{"activation": "swiglu", "rope_base": 10000.0, "attn_scale": 0.125, "init_std_up": 0.0463, "beta2": 0.95, "grad_clip": 1.0, "schedule": "wsd", "final_lr_fraction": 0.1, "batch_tokens": 32768}
Each number is 128 + 24 x the weight over the matrix's rms, rounded and kept within 0 to 255. Layers, rows and columns count from 0.

# layer 7 attention output (transposed), 128x160, rms 0.0398, rows 80-122, columns 0-79
[[113 137 116 113 126  76 124 131 130 116  88 118  95 171 136 116 145 137 175 134 143 127 150 185  97 119  98 142 165 148 136 179 128 160  96 122 145 136 148 184 112 134 161 157 153 134 146 121 129 124 130 168 102 122 101 118 140 106 158 137 126 110 110 138 166 133 128 119 163 128  89 177 120 136 145 101 142 148 136 149]
 [128 138 132 124  96  98 107  78 130 190 139 146  98 174 177  96 143 141 184 123 137 154 106 109  91 134 148 155 118 110 151 157 106 127 109 163 156 136 113 185 131 166 156 155  95 122 148 144 134 154 171 140  98 123 149 142 176 137 151 138 141 149 128 122 149 118 140 128 144 166 138 180 119 124 145 113 118 119 157 142]
 [115 132 153 167 105 140 152 117 130 142 109 137 109  79 145 130 102 100 113 128 104 115 121 122  99 141 128 175 136 139 115 114 151  93 157 117 100 127 114  83 134 142 112  99 186 161 114 107 112 129 113 113 119 107 116 138 128 128 173 111 122 148 132 113 142 107 159 111 146  98 137 116 151 105 166 118 123 151 116 152]
 [172  95 159 139 159 145 158 145 136 108 138 124 120 129 133 137 131 108 134 135 111 112 159 123 110 147 146 116 115 132 134 134 161  93 138 101 178 132 165  44 111  87 158 104 159  95 101 130 127  94 157 159 160 136 114 166 133  98 183  77  90  94 130 138 116 132 124 136  96 147  97 105 147 122 122 126 130 127 128 117]
 [151  89 123 120 110  87 124 117 128 111 102 170  99 179 127 129  93 111 176 128 125 174 153 163  91 140 122 171 133 104 146 131 142 125 115 122 156 145 105 149 153 114  77 186 129 115 105 149  94 132 154 147 136 124 120 142 140 125 114 104 147 131 111 123 146 101 143 141 118 118  76 156 148 111 160 135 128 144 163 144]
 [117 116  90 120 183 116 138 131 121  92 136 128 145 113 119 118 154 150 116 125 126 101 152 145 149 161 110 140 129 134  77 155 114 157 163 108 122 160 139 117 130 139 121 115  99 116 148 122 148 110  98 137 112 134 132  91 148  96  64 103 114 140 115 117 120 184 138 118 113 146 126 134 136 127 133 137 156 126 124 117]
 [137 121  91 118 124 124  83 118 138 118  97 158 134 146  75  95 114  96 116 102 125 109 126 105 145 144 116 121 137 149 148 123 133 163 111 101  99 106  92 159 162 181 112 145 144 141 105 141 121 149 105  74  96 154 153 127 134 125  77 160 174 103 133  82  87 154 118 137 148  66 152 119 103 112 116 103 136 135 125 145]
 [135 129 104  99 106 130 138 135 124 121  93 141 114 130 123 134 121 104  99  94  99 145 127 162 111 102 105 157 140 113 179 157 107 183 117 107 152 142  98 233 146 148  91 119 119 135 153 137 115 116 136 117 106 139 111 149 141 128 129 133 122 132 107 113 126 127 103 131 116 116  78 167 112 104 182 141 126 124 106 147]
 [135 122 152 113 102 158  87 148 123 108 159 111 133 116 102 132 120 102 124 116 154 147 103 130 150 130 135 160 141 148 167 129 130 125 180 102  83 136 105 115 162 109  70 123 139 147 117 155 167 166 140  86  70 113 130 120 139 123 111 137 162 133 123 113 144 109 139 116 134 132 180 123 151 100 139 120 152 123 129 134]
 [120 154 128 123 101 147 148 144 131 132 139  98 153 132 126 170 165 166 127 129  93 116 110 101 145 125 142  81 137 128 162 138 114 127 123 140 182 150 165 154 103  97 183 112 123  84 143 138 156 140 164 142 143 134 108 137  76 113 150 126  92 161 148 100 151 133 132 134 103 166 141 126 149 138  88 113 135 170 134 102]
 [113 118  91 132 118 147 100 114 161 152 118  87  87  89 121  86 112 108 135 103 107 134 117  98 107  98 168 130 127 158 162  73 113 109 118 129  98 125 137 176 110 117 103  87 133 115 119 133 117 151 109 131 111 169  97 132 115 127 184 130 124 117 126 120  85 156 101 134 131 164 193 103 118 114 136 121 136 169 124 122]
 [121 112  95 109 127 107 143  97 140 111 128 137 117 110 126 102 125 172 163 165 129 133 119 102 138 151 123 119 106 150 103 147 107 149 110 125 121 112 130 164 125 128 137 110  81 109 156 101 109 141  92 148 149 130 173 101 150 143 158 107 173 147 159 131 106 155  78 117 148 144 130 138  60 139 133 161  68 113 181 153]
 [105 151 114 136 115 135 153 158 139 146 132 162 120 142 156 133 116 127  77 123 174 131 143 137 108 112 133 154 130 130 139 152 107  93 112 130  78 117 135 124 151 128  50 154 150 179 106 152 104 122 127 128 121 101 114 137 115 177 136 121 175 135 145 124 122 100 132 142 140  98  71 122 136 151 122  93 110 134 104 131]
 [ 76 154 139 148 104 152 102 121 106 169 139 118 100 124 132 149 119 128 125 106 145 151 139  84 107  99 132 103 162 152 142 145 115  94 128 181  85 146 107 104 150 128 117  93 166 165 140 141 123 146  97 100  63  97 141 102 124 158 152 111 147 145 120  81 109 113 107  98 145 144 160 109 125 102 134  94 152 147 129 163]
 [159 146 168 125 144 115 142 127 130 131 115 127 131 180 137 146 124 136 139 131  88  83 154 142 126 137 108  96 113 148 136 148 163 131 118 116 121 122 103 142 159 162  81 115  87 127 132 149 134 103 114 123 153 152 136 151 145  80  79  99 139 128 112 113 124 143 116 112 141 131 115 130 133 100 131 124 135 124 195 148]
 [125  96 133 123 156 164 141 158 148 140 137 144 123 124 116 127 140 109  99  94 167 105  94 108 120 121 118 123 110 153 130 186 120 114 129 105  64 123 148  55 137 111 117 117 134 134  87 103 106 153 104 125 122  96 157 128 113 118 146 124 112 131  99 140 116 125 143 107 128  96 110 112 131 149 118 137 119 150 137 133]
 [140  95 141 147 153 135 155 110 134  87 134 105 122 128 139 162  95  92 163 120 126 158 112 147 104 130 173 138 131  66 141 114 162 113 129 117 140 122 107 105 125 128 128 139 166 148 105 121  92 137 149 139 188 146 101 131  94 128 155 120 128  74 121 141 167 126 160 116 107 116  87 105 129 158 109 123 131 127 139 122]
 [117 126 134 108 127 141 124 102 153 114 155 143 129  97 168  92 156 155 144 124 132  97 112 108 144 102 147 134 135  94 132  89 108 102 111 155  97 107 132 144  88 129 117 138 102 123 150 127 124 124 126 130 171 109 159 151 154 165 109 149 139 137 138 121 130 137 129 105 116 160 171 143 118 118 124 110 116 132 111 149]
 [120 145 143 111 110  94 131 109 117 140 110 150 137 142 132 197 150 155 140 138 140 156 149 164  78  94 130 134 133 109 144 168 112 165 118 156 137  98 134 255 151 132 115 154 121 132 167 141 152  91 124 113 124 121 172 133  94 133 114 120 131 141 114 113 149 103 119 106 149 143 100 154 104  90 145 121 139 100 125 158]
 [126 133 183 102 110 114 149  89 122 140 145 124 119 129 128 157 136 142 121 133 145 130 129 143  94 147 149 124 131  89 107 115 122  84 181 156 118 145 116  81 139  84  97 151 183 130 119 119 135 126 169 172  94 115 135 152 123 141 126 100 130 127 132 152 176  81 159  91 140 155 165 160 164 117 140 131 142 145 147 132]
 [149 113 102 131 156  91 199 145 133 117 153 114 151 144 116 109 132 146 132 154 128  86 109 179 151 183  99 104 152 141 109 138 118 150 151 104 163 150 158 112 103 123 117 128  96  77 142 125 120  81 152 129 133 118 134  91 163 108 118  94 101 146 118 171 126 115 150  96 159 173 117 146 143 130 171 155 152  95 122 136]
 [122 142 113 148 140 113 115 117 127 134 120 118 157 149 130 147 133 131 128 117 138 118 111  84 152 137 127 119 143  97 114  78 104 165 130 168 110 108 100 189 168 160 143 134 131 177 140 116 137 115  90 103 108 142 176 128 103 128 101 116 161 146 124 108  97 116 169 108 111 141 169 101 149 115 109 125 142  95  92 140]
 [116 104 154 134 181 134 107 114 133 122 147  91 113 142 160 145 121 117 146 116 111 163 148 130 153 119 153 106  80 143 124  94 153  82 136 117 139 124 134  26 124 110 127 142  94  81 156 128 141 140 120 181 140 129 116 111 114 127  99 127 104 136  90 165 111 133 137 141  94 158 126 117 156 128 125 141 159 112 177  90]
 [117 130 132 136 135 101  90 116 128 154 117 128 115 141 132 144 124 109 138 121 146 189 128 112 132  98  74 185 123 130 117 192 105 123 117 127 126 174  87 150 161 134 127 145  63  85 137 133 155 187  78 117 120  98 138  77 120 115 100 120  87 141 104 115 107 115 114 146 141 120  89 164 114 120 140 132 154 154 179 133]
 [112 136 160  87 142 101  99 117 135 106 121 108 146 132 130 160 146 118 121 119 129 184 126 113 133 132 141 117 135 124 177  94 135 139 131 113 133 140 152  68 119 111 133 144 141 122 119 114 116 154 134 152 103 161  93 158 117 146  95 158 133 136 134 148 138 128 137 158 145 115 144 123 152 141 118 121 128 144 131 130]
 [135 111 140 127 135 121 144 155 111 133 111 133 163 110 112 154 114 125  96 100 102 133 122 118 169 114 136 164 112  55 193  97 110 192 100 144 102  94 114 137 149 172 113 144  88  96 120 110 164 154 103  90 146 138 162 125 110 107  98 120 137 164 168  95 102 133 162  78 109  98 122 139 130 104 122 130 118  92  98 129]
 [109 132 139 124 102 135  98 138 155  70 148 173 121 140 103 123 119 147 103 158 178 135 133 115 134 129  98 139 142 151 144 151 144 122 150 118  77 120 128  75 176  82  73 154 159 160 111 119  81 138 116 128  94 105 141 151 115 143 113 180 209 123 134 120 112 130 130 133 171  84 143 117 127 128 122  92 117 135 125 140]
 [ 83 156 141  95 142 160 114 121 136 178 146 129 138 125 143 149 147 128 151  87 117 141 163  79 127 116 152 112 128 149 122 137 125  91 131 137 111 141  96 105 193  95 106 132 157 150 142 161 144 149 113 122  77 113 141 120 148 150 121 104 128 154 102 131 120 117 111 105 141 141 135 115 131 120 125 140 154 122 118 154]
 [127 131 117 145 134 117 115 150 166 123 112 118 108 120 134 145 137 163 143 116 133 138 115 111 186 135 106 133 139 117 104 112 122 136  83 141 113 121 155 128 125 139 143 116 146 112 140 109 140 141 126 121  76  88 134 112  98 105 102 131 111 152 108 132 110 153 146 112 163 143 160 134 124  97 158 112 159 165 127 153]
 [136 124 122 156  87 138 107 111 155 132 125 142 127 165 183  89 124 163 135 167 121 158 122 132 123 122 131  94 104 143 143  98 114 125  87 144 108 144 122 119 133  99 121 148 131 103  86 174 148 140 167 116 131 113 112  94 116 157  93 149 120 119 156 158 151 105 113 137 141 151 134 101 123 144 104 142 129 137 167 113]
 [ 94 143 130 112  93 143 151  99 126 133 130 120 108  84 137  70 129 152 117 139 119 139 156 129 131  91 108 117 119 132  97  93 118 126 100  90 150  90 111 112  73 115 150 114 122 104 145 115 120 119 102 135 150 113  82  76 146 154 126 132 126 136 117 146 143 148  96 149 137 142 102 105  87 141 113 180 102 154 135 128]
 [102 118 119 117 140  86  70  95 142 151 130 135 123 123 136 148 167 123 125 127 128 152 150  65 129  92 130 142 149 143 148 131 103 122  96 123 147 143 145 118 127 152 152 136 128 125 140 144 132 131 131 155 145 171 108 139 159 144 110 142 140 126 135 119 105 185 155 143 124 177 103 179  93 160 115 114 120 130 131 131]
 [111 124 127 100 148 139 105 124 174 122 133 150 138 143 150 108  92 123 141 142 159 135 138 124 138 104 122 134 109 140 126 155 127 136  94 120  72 134  88 119 148 129  80 159  88 125 124 154 104 145 116 122 152 112 161 129 117 151 121 126 147 108 133 141  98 129 120 110 123 111 105  96 106 176 101 109 133  91 136 100]
 [127 167 100  97 125  92 139 102 119 180 132 145 136  85 147 137 180 159 137 118 110 106 129 123 152 131 128 132 125 136 149 149 123 153  78 157 123 127 120 150 122 159 182  94  77 134 169 123 143 137 118  86 125 133 133 109 149 139 174 162 129 179 138  95 134 126 137 133 155 132 162 113 129 103 120 105 136 146  79 117]
 [130 110 151 101 140  99 142 116 133  97  93 117 152 147 124 171 102 166 153 155 114 138 178 150 120 144 115 117 131 145 119 109 151 174 113  93 170 168 130 186 132 106 114 170 154  67 136 141 110 122 163 168 127 135 107 127 144 122  54  86  93 130 117 167 141 150 103 129 131 153  90 134 100 120 160 161 146 109 156 135]
 [128 131 136 120 135 196 120 156 159 102 139  82 155 100 114  87  94 135 120 127 161 163 134 142 133 139  99 103 152 150  83 110 129 134 143  67 126 117 135  86 130 126 120 103 131 167 125 102  78  85  87 101 129  94 100  60 112 167 132 134 111  99 102 158  95 134  76 149 135 122  99  89 109 104 159 182 138  94 101 111]
 [ 94 166 111 112 103 121 160 123  91 176 128 127 148  87 168 121 139 129 133 111 127 142 114 130 115 137 171 113 137  86 136 121  85 134 129 167  85 111 106 210 110 192 135 119  90 192 145 146 144 132 126 110 115 104 142 110 143 152 141 124 120 133 158  92 154  89 140 122 148 138 140 136 115 137  94 106 136 100  80 155]
 [127 130 130 145 113 138 123 119 104 155 118 130 106 173 178  91 125 133 178 123 194 150 102  97 158 150 109  99 104 139 106  97 162  96 123 107 120  89 139  86  99 144 110 136 130 166 122 133 129 130 107 140 119 107 124  83  95 158 151  78  69  95 109 144 134 138 152 126 109 169 166 124 139 104 142 114 137 112 170 138]
 [ 95 126 169 131 159 198 124 176 139 118 141  95 138 118 128 141 135 148 105 114 151 131 113 102 106 121 100 109 106 171  96 165 107  90 147 106  99 126 148 116 122  78 119 106 159 104 118 102 141 120 120 105 129  96 156 133 101 110 161  96  67 139 131 133 128 134 104 142 114 124 126 114 140  98 127 127 152 139 121 139]
 [128 136 122 115 106 107 187 114 133 157 116 117 114 120 141 107  96 115 141 125 103 178  89 137 118 127 110 138 132 118 164 159 113 143 107 134 125 154 108 163 151 120 109 132  73 136 155 152 128 150 104 154 144 139 111 128 124 137 172 149 128 152 134 134 148 117 103 132 153 141  85 174  94 142 142 158  89 138 188 130]
 [157 104 136 107 141 135 149 119 128 138 112 158 122 174 110 149 121 132 156 117 116 138 124 132  94  83  96 140  87 123 114 171 179 144  88 165 128 113 131 155 151 115 154 155 107  90 113 107 131 115 123 128 127 148 126  95 113  99 144 115 116 141  76 136 165 145 141 135  99 101  64 138 125 107 153 171  93 135 172 134]
 [134 130 126 125 132  92 133 108 139 130  92 115 110 136 130 126 120 152 138 129 126 122 147 113  93 130 140 120 124 125 106 107 103 153 123 144 132 111 121 255  96 133 149 150 147 125 154 130 115 109 118 173 130 142 136 145 131 128 112 104 115 136 134 128 118 132 104 120 112 138 138 155  92 106 134 116 133 134 115 152]
 [153 150 130  96 164  99 138 123 152 116 101 114 147 139 154 140 121 136  92 130 115  83 153 145 142 134 110 101 159  93 149 127  92 149  78 127 137 140 165  91  73 148 102 162 111  99 158 161 129 150 134 144 178  90 127 141  80 145  95 113  82  99 136 128 109 122 110 109 121 112 129 130  88 153  95 135 134 139 129 128]]
# layer 7 attention value, 128x160, rms 0.0444, rows 81-122, columns 0-79
[[153 128  82 124 151 113 149 101 155 117 114 147  98  89 103 167 142  62  95 109 129 155 155 139 131 113 137 162 115 156 143 125 121 129 102 133 108 143 122 136 165 112 126 119 154 105  93 115 139 133 133 144 152 118 143 136 114 161 102 128  99 141 120 133 135 133  98 156 112 147  82 134 120 129 126 144 146 144  94 131]
 [160 148 147 124 148  98 144 152 100 133 150 118 152 145 138 109 140 122 156 165 144 170 129 113 115 144 124 115 111 140 168 137 147 104 114 144 174 125 189 120  89 103 118 122 116 130 151  92 140 137 142 112 131 140 112 142 143 141 153 125 122 125 115  99 111 129 136 167 134 112 132 129  91 112 129 166 151 115 121 175]
 [116 136 172  66  99 153 116 141 110 111 104 108 176 155 123 155 113 144 157 166 185 150 119 171 147  97 110 125 143 149 133 107 133 129  96 167 116 138 129 138 129 139 106 111 101 132 140 164 126 122 149 158 143 125 117 135 159 136  87 129 162 151 166 141 117 119 107 110 125 115  93 117  95 119 126 133 147 153 103 121]
 [153 109 162  87 120 164 129  98 105 150 126 124 148  76 111 154 135  95 110 146 112  95 141 108 114  85 124 108 104 140 164 160  91  96  91 149 154 123 139 121 110  95 144 132 102 110 130 105 154 126 173 141 139 134 115 136  94 104 125 139 120 174 117 176 115 122 160 105 125 116 150 161 109 135 124 129 167  82 124 131]
 [129 109 120 150  92 142 119 160 145 115 157 124 116 128 147 121 122 119 127  96 136 154 147 109 137 130 111 105 135  98 151 153 130 130 125 108 121 154  59 151 104 182 143 140 103 107 139 129  88 133 166  96 124 105 133  90 114 136 160  92 136 139 145 144 138 170 154 100 158  94 108 138 127 132 183 133 102 144 173 154]
 [113 138 135 126 133  96  97 123 120 144 175 134  99 131  84 132 137 127 126 155 146 107 151 122 118 166 103 112  91 119 133 151 131 139 114 111 124 132 111 127 130 131 149 143 125  51 110 174  95 124 125 118 146 143 154 111 117 134 161 113  96 106  91 144  97 102 121 159 112 145 171 149 170 155  97 129 117  94 143 147]
 [186 129 149 135 109 119  94 110 109 165 134  91 111  88 132 147 120 114  89 105 103 120 140 125 111 138 123 135 103 122 107 174 179 131 124 151 129 118  95 129 143  84 128 155 145 110 118 121 142 121  98 133 126 154 124 143 117 133 139 149 160 144 113 129 127 163 127 152 128 124 120 126 140 106 166 156 113 126 139 123]
 [116 158 154 157 105  60 150 103 141 103 103 160 141 166 103 139 106 166  99 140 115 128 161 101  90 132 117 143 126  88 159 151 106 142 160 104 140  99 145 104 133 193 168 176 142 114 136 165 150 153 108 123 162 118 146  96 118 152 144 127 159 164 111 103  86 108 108 185 132  62 115 129 118 122 107  97 114 109 120 148]
 [158 128  93 117 125 112 139 139 133 114 109 136 101 158 100 132 105 151 140 127 132 161 134 143 133  99 128 175 127 131  96 116 152 149 174 121 111 131 153 148 150 167 123 138 171 165 169 128 137 116 119 122 110  90 138 135 153 145  88 153 151 130 177 125  63 135 133 172 111 112 124 113 110 129 133 137  91 115 101  93]
 [104 147 128 146 162  55  98 126 125 112 153 126 178 125 122  75 145 128 102 150 118 162 109 153  97 136 109 116 139 119 108 160 104  99 136 105 104 113 145 140 150 126 142 172 115 179 113 116 114 137 126 160 144 124 167 127 170 227 132 120 141 113  95 108 147 130 151 162  92 139 122 130 127 118 153 142 113 122  66 136]
 [ 75 120  90 121 134 132  75 168 106 158 146 173 138 118 143  78 125 152  92 108 141  99 102 158 139  90 124 132 127 127 172 134  71 142  80 105 128 146 127 142 108 160 141 123 132 146 103  65 138 145  91 122 108 104 170  63 140 131  86 117 106 134  90 125 164 118 131  90 114 111  82  75 161 152 154 149 143 120  63 100]
 [ 75 132 139 136 118 178 114 113 101 121 119 151 158 147 134 122 161 121 164 167  82 112 121 125 104 133 139 126 132 121 125 145 138  98 101 171 154 125 108 103 113 106 184 106 122 140 139 131  92 151 124 135 143 142 149 189 130 126 145 120 124  86 124 193 132  91 145 175 126 173 123 137 138 122 139 114 170 134 161 130]
 [135 183  88 165  88  70 153 133 116 109 110 152  97 156 101 153 134 101 158 134 152 156 111 102  73 162 155 107 111  86 168 127  90 122 126 109 125 135 134 116 100 134 111 162 142 158  91  99  98 143 111 129 150 105 132 156 134 157 131 118 153 136  90 122 131 105 150 174 147 111 153 149 150 156 111 136 143  93  87 139]
 [ 80  92 122  98  79 114 138 108 170 123 167 126 158 131 123 150 119 114 133 194 154 158 123 132 164  94 131 119 121 147 158 120 123 154 167 174 139 111 121 138 130 126 133 110 103 106 130 118  98 133 160 117 135 134 155 102 130  89 149 131 126 158 164 162 146 102 117 120 108 151 148 132 175 105 115 109 144 103 131 166]
 [110 126 128 125 117 141 122 164  98 119 114 119 143 142 146 135  95 148 118  98 111 148 134 128 113 143 115  82 113 162 140 114 110 144 117 157 188 122  77 104 132 141 165 115 123 142 139 112 107 182 124 134 140 133 154 124 163 109 123 116 106  92 133 136 123 105 121 152 164  91 154 132 128 135 132 115 168 112  97  96]
 [122 148 165  79  55 154 141 104 132 149 119 128 144 121 156 105 135 119 107 158  96 142 113 134 150 103 120  92 134 136 110 134 114  82 150 143 143  87 155 111 122  98  89 102 132 114 158 127 120 111 112 152 143 112 129 141 158 132 131 146 138 162 138 119 116 109 108 126 113 114 190 107 114 122 140 156 173 130 135 176]
 [110 118  52 101 137 136 140 137 153 145 138 143 144 125 100 124 122 117  70 137 102 152 111 162  99 127 121 132 142 109 150  87 133 111 146 126 110 166 152 131 165 144 147 127 143 127 156  95 142 154  94 131 117 130 120 114 139 160 116  79 113 146 127 136 123 111 117 121 130 147  91 128 162 127 145 128 150 180 114 165]
 [157  90 121 169 138 137 126  83 144 110 126 113 140 122 122 128  97 129 132 112 126 118 115 130 152  96 172 151 125 147 153 143 136 133 119 130 126 127 159 127 119 119 104 147 132 120 159 108 148 160 124 101  78 157 137 165 134 113 107 157 148 150 155 191 135 152 107 111 123  99 135 151 146 156 155 135 116 139 159  87]
 [133 121  76 148 114 146 142  74 123 108  88 101 188 190 130 133 145  98 131 117 107 129  97 156 165  96 148 123 174 127 130 149 136 144 120 148 139 137 172 133 120 166 148  94 142 164 120 133 177 164 119 102 156 132 104 127 115 125 128 124 117 170 156 137  91  99 124 164 139 138 153 130 160 111 121 154 151 159 147 136]
 [124  90  91 109 110 128  88 124 154 148 133 109 139 108 133 125 105 127 130 115 163 143 125 125 127  99 114 119 132 124  99 136 104 152  72 136 122 132 123 143 120 136 145  89  87 102 138 127 144 154 182 107 117  97 134 168  85 118  98 105 121 158 108 151 133 136 103 101 162 113  78 136 136 131  69 147 115 123 128 120]
 [100 149 119 142 125 137 156 164 150  86 116 100  93 106 111 130 118 109 133 125  99 104 112 104 115 152 152 127 139 120 141  93 155 141 131 121 138 126 114 147  40 160 101 131 106  95 120 120 103 123 118  99 131  79 120 149 125 140 134 124 110  65 137 129 146 124  98 146 129 113 146 137 147 132  79 135  61 153 169 134]
 [154 115 150 120  87 131 141 162 153 113 113 118 154  87 130 111 104 123 111 141 116 152 123 173 140 114 147 118 152 158  94 154 109 126 141 148 178 122  63 121 120 118 127 135 128 117 152 162 135 128 167 146 157 136 100 101 162  94  71 113 128 142 146 123 194 133 143 108  96 141 102 117 108 109  96 124 110 158 111 161]
 [148 121 150 150 147 105 153 155 130 146 121 160  96 112 150 126  96 103  96 114 119 143 131 115 188 111 158  83 136 121 171 165  83 140 149 101 141 117  77 153 106 121 131 161 129 124  91 113 117 122 159 140 101 128 145  76 137 123 154 156 189 107 119 133 190 164 170 131 115 129 171 143 119 142 125  95 117 107 138 116]
 [115 138 139 155 118 148 132 103 139 142 123 135 195 181 103 114 106 119 150 134  89  79 145 112 132  98 115 141 120 145 104 119 148 135 161 123 113  79 140 119 132 125 161 133 165 150 178 182 117 121 143 121 121 111 141 100 111 118 110 111 113  92 124 106 153 150 119 110  80 137 150 118 133 135 123 114 118 126 117 176]
 [109 141 143 117 120 129 126 160 149 119 147 133 114 112 104 113 134 143 105 114  87 113 133 102 125 106  98 140  93 152 119 101 173 170 167 113 150 139 149 144 114 153 108 118 145 132 143  98 128 113 127  93 128 118 106 104 152 104  73 134 147 114 127 150 126 161 121 176 122 156 123 138 142  87 126  89 113 151 141 133]
 [139 134 113 181 151 108 163 120 112 146 135 146 128 168 124 122 142 139 131 148 121  74 113  82 116 124 158 100 176  92 166 123 123 115 110 114 128 100  99 129 102 120 146 169 134 117 117 142  64 135 126 115 161 165 124 120 118 124 125  84 115 117  92 123 111 106 153 116 170 101 124 135  89 173  89  97 162 102 144 144]
 [126 144 106 201  85  94 119 134 130  97 102 111 131 140 104 137 124 112 144 142 125 133 135 139  75 120 156 136 169 139 136 110 124 130 156 155 150 135  89 107  93 149 114 148 130 125 137 131 163 135 147 169 158 126 124 131 123 130 160 153 108 158 132 127 189  80 130 135 113 122 136 131 148 158 155 122 146 145  93 119]
 [140 145  71 136 166 135 117 134 149 131 130  94 144 174 114 124 113 136 110 133 137 101 120 124 123 148 106 118 126 137 135 107 151 136 132  82 116 135 118 148 128 142 104 135 126 135 118 129  89 135 127 130 190 115 150 120 167 163 136 177 135  76 127 108 131 142 136 168 161 115 129 127 142 154 120 136  86 120 146 132]
 [ 96 123 144  90 136 122  98  85 155 143  87 143 138 152 114 129 124 169 149 135 130 129 131 130 158 132 142 115 125 135 118 129 121 129 171 146 120 113 140 109 149 103 136 120 163 162 133 144 112 101 113 169 140 128 155 139 127 131 128 142 131 148 120 104 122 122 114 133 127 168 135 150 136 137  86  75 109 117 123 109]
 [ 88 124 109 126 154 139  91 152  87 167 165 158 129  96 106 110 146 141 157 125 103 112 124 149 161 140 104 134 120 115 121 159 110  93 154 138 128 148 132 136 141  98 103 145 118 168 118 130 173 121 139 128  95 159 151  95 155 123 173  97  84 155 109 147 147 126 169 100 123 135 115 135 143 122 150 139 135 117 123  86]
 [161 141 120  98 124 139 129 123 102 131 100 136 157 137 158 109  96 111 105 112  92 125 134 157  72 124 189 145 110 141 147  79 152 115 143 106 105 143  71 118 127 164 137 142 140 125 132 133 130 142 173  95 139 119 132 146 148 168  94 111  84 120 157 135 151 146 110 114  96 135 123 147 167 102 182 176 150 191 120 117]
 [100 132 155 151  99 120 108 164  99 149 138 131 118 112 159 146 144 152  90 126  98 129 109 143 110 126 143  99 124 139 106 125 127  80 130 116 162  92  78 125  93 131 153 156 133 123  86 115 137 107 103 148 130 154 153 116 130 114 154 121 127 133 106 144 149 106 112 125 164 122 135 136 114 143 118 101 154 139 123 148]
 [113 106  68 198 158 139 137 167 141 145 131 154  73 149 118 125  80 115 126 111 133 172 153 130 125 133 134 155  94 139 126 116 174 115 114 104 108 140 151 118 129 133  98 139 120 163 150 103 133 112 157 109  92  99 139 135 146 158 137 140 123 122 102 119 118 155 124 117 125 121 111 146 127 109 139  89  63 133 101 166]
 [152  74 133 110 101 168 110  89 130 144 130 103 176 121 135 129 116 104 145 121 129 121  96 127 147 117 118 134 148 167  82 136 136 118 159 182 141 111  91 143 113 166 122 119 114  87 140 165 163  82 195  82 134 148 132  90 104 103 144 130 101 140 133 149 156 143 106 100 114 143 170 138 169 148 152 160 121  85 136 109]
 [106 151 180 138 127  98 111 147  61 183 130 134 106  74 100 122 154 168 125 121 117  72 126 146 134 171 123  90  98 110 109 146 102 158  98 171 133 119 122 113 104 101 133 158 124 111  85 181 122 119 158 144  63 151 125 116 132 112 181 140 139 156  83 139 175  84 148 119 159 117 121 106 141 181 116 121 128 124 160 109]
 [140 152 100 150 122 122 126 124 140 100 134 153  70 148 141 131 124 152 149 122  97 126 127 115 114 150 130 133 113 128 126 155 118 125 118  71 134 143 153 133 102 111 107 132 163 120 145  65 133 113  70 128  82 132  91 151  91 122 140 169 114 138 106 160 115 160 155 154 140 105  99 144 143 116 130  94 142 184 110 136]
 [117 141 131 159 101 113 156 104 130 119 120 125 123 132  96 135 129 123 159 137 119 135 112 137  97 163  99 134 142 149 113 112  46 114 112 150  94 176 156 120  80 111 162 130 145 113 112 171 122  92 143 130 159 116 147  99 181 140 201 151  98 126 146 111 139 127 129 147 156 125 106 124 123 112 115 138 151 164 125 116]
 [156 126  90 123 117 111 151 150  77 127 117 129 122 190 154 129 107 141 170 135 137 145 123 108 134 141 140  99 166 133 157 118 124 153 141 144 140 126 119 133 153 156 141 135 135 152 118 109 138 161 109 144 113 132 143 119 129 134 153 129 135 106 148  99 101 127 122 142 147 109 122 159 137 137 157 146 142 150 133 112]
 [158 100 149 146 116 102  91 114 119 138 122 149 136  74 128  86 154 105  65 141  83 136 138 141 150 120 127 124 140 171 116 179  79 132 130 115 139 112 163 140  99  93 160 139 137 147 107  91 132 121 111 197  83 161 151 127 150  93 101 161 142 150 131  99 135 136 150  86 116 126 150  73 142 141 116 128 154 131  95  74]
 [135 113 113 175 124 162 117 119 135 132 118 137 125  82 130 114 108 129 147  97 131 159 110 127 167 149 145 136 131 156 131 134 142 121 133 140 187 135 132 141 161 121 115 156 121 135 123 138 151 159 160 127  68 140 138 104 165 117 102 165 139 148 150 140 109 151 147 107 124 107 164 114 138 137 149 117 140 114 178 101]
 [140 110  83 106 173 147 128 114 115 120 131  81 158 118 136 122 169  91 123 139 123 137  70 147 110 145 142 133 107 153 137 129 124 125 111 148 138 152  87 172 106 130 145  94  93  95 128 134 166 145 161  82 112 149 123 128  95 104 134 116 118 119 147 159 130 135 135 111  99 149 118  98 166 101 128 148 112 103 112 136]
 [142 127 142 116  97 130  91 144 122 151 170 134 139 120  92 126 140 164 147 144  89 153  88 125 130 128 101 132 101 161 107 128 161 101 114 129 118 148 154 151 123 118 161 123 128 131 127 139 126  82 135 128 119 154 158 139 146  91 129 117  89 103 156 134 137 119 134  92 131 155 166 146 161 148 117 135 138 123 139 104]]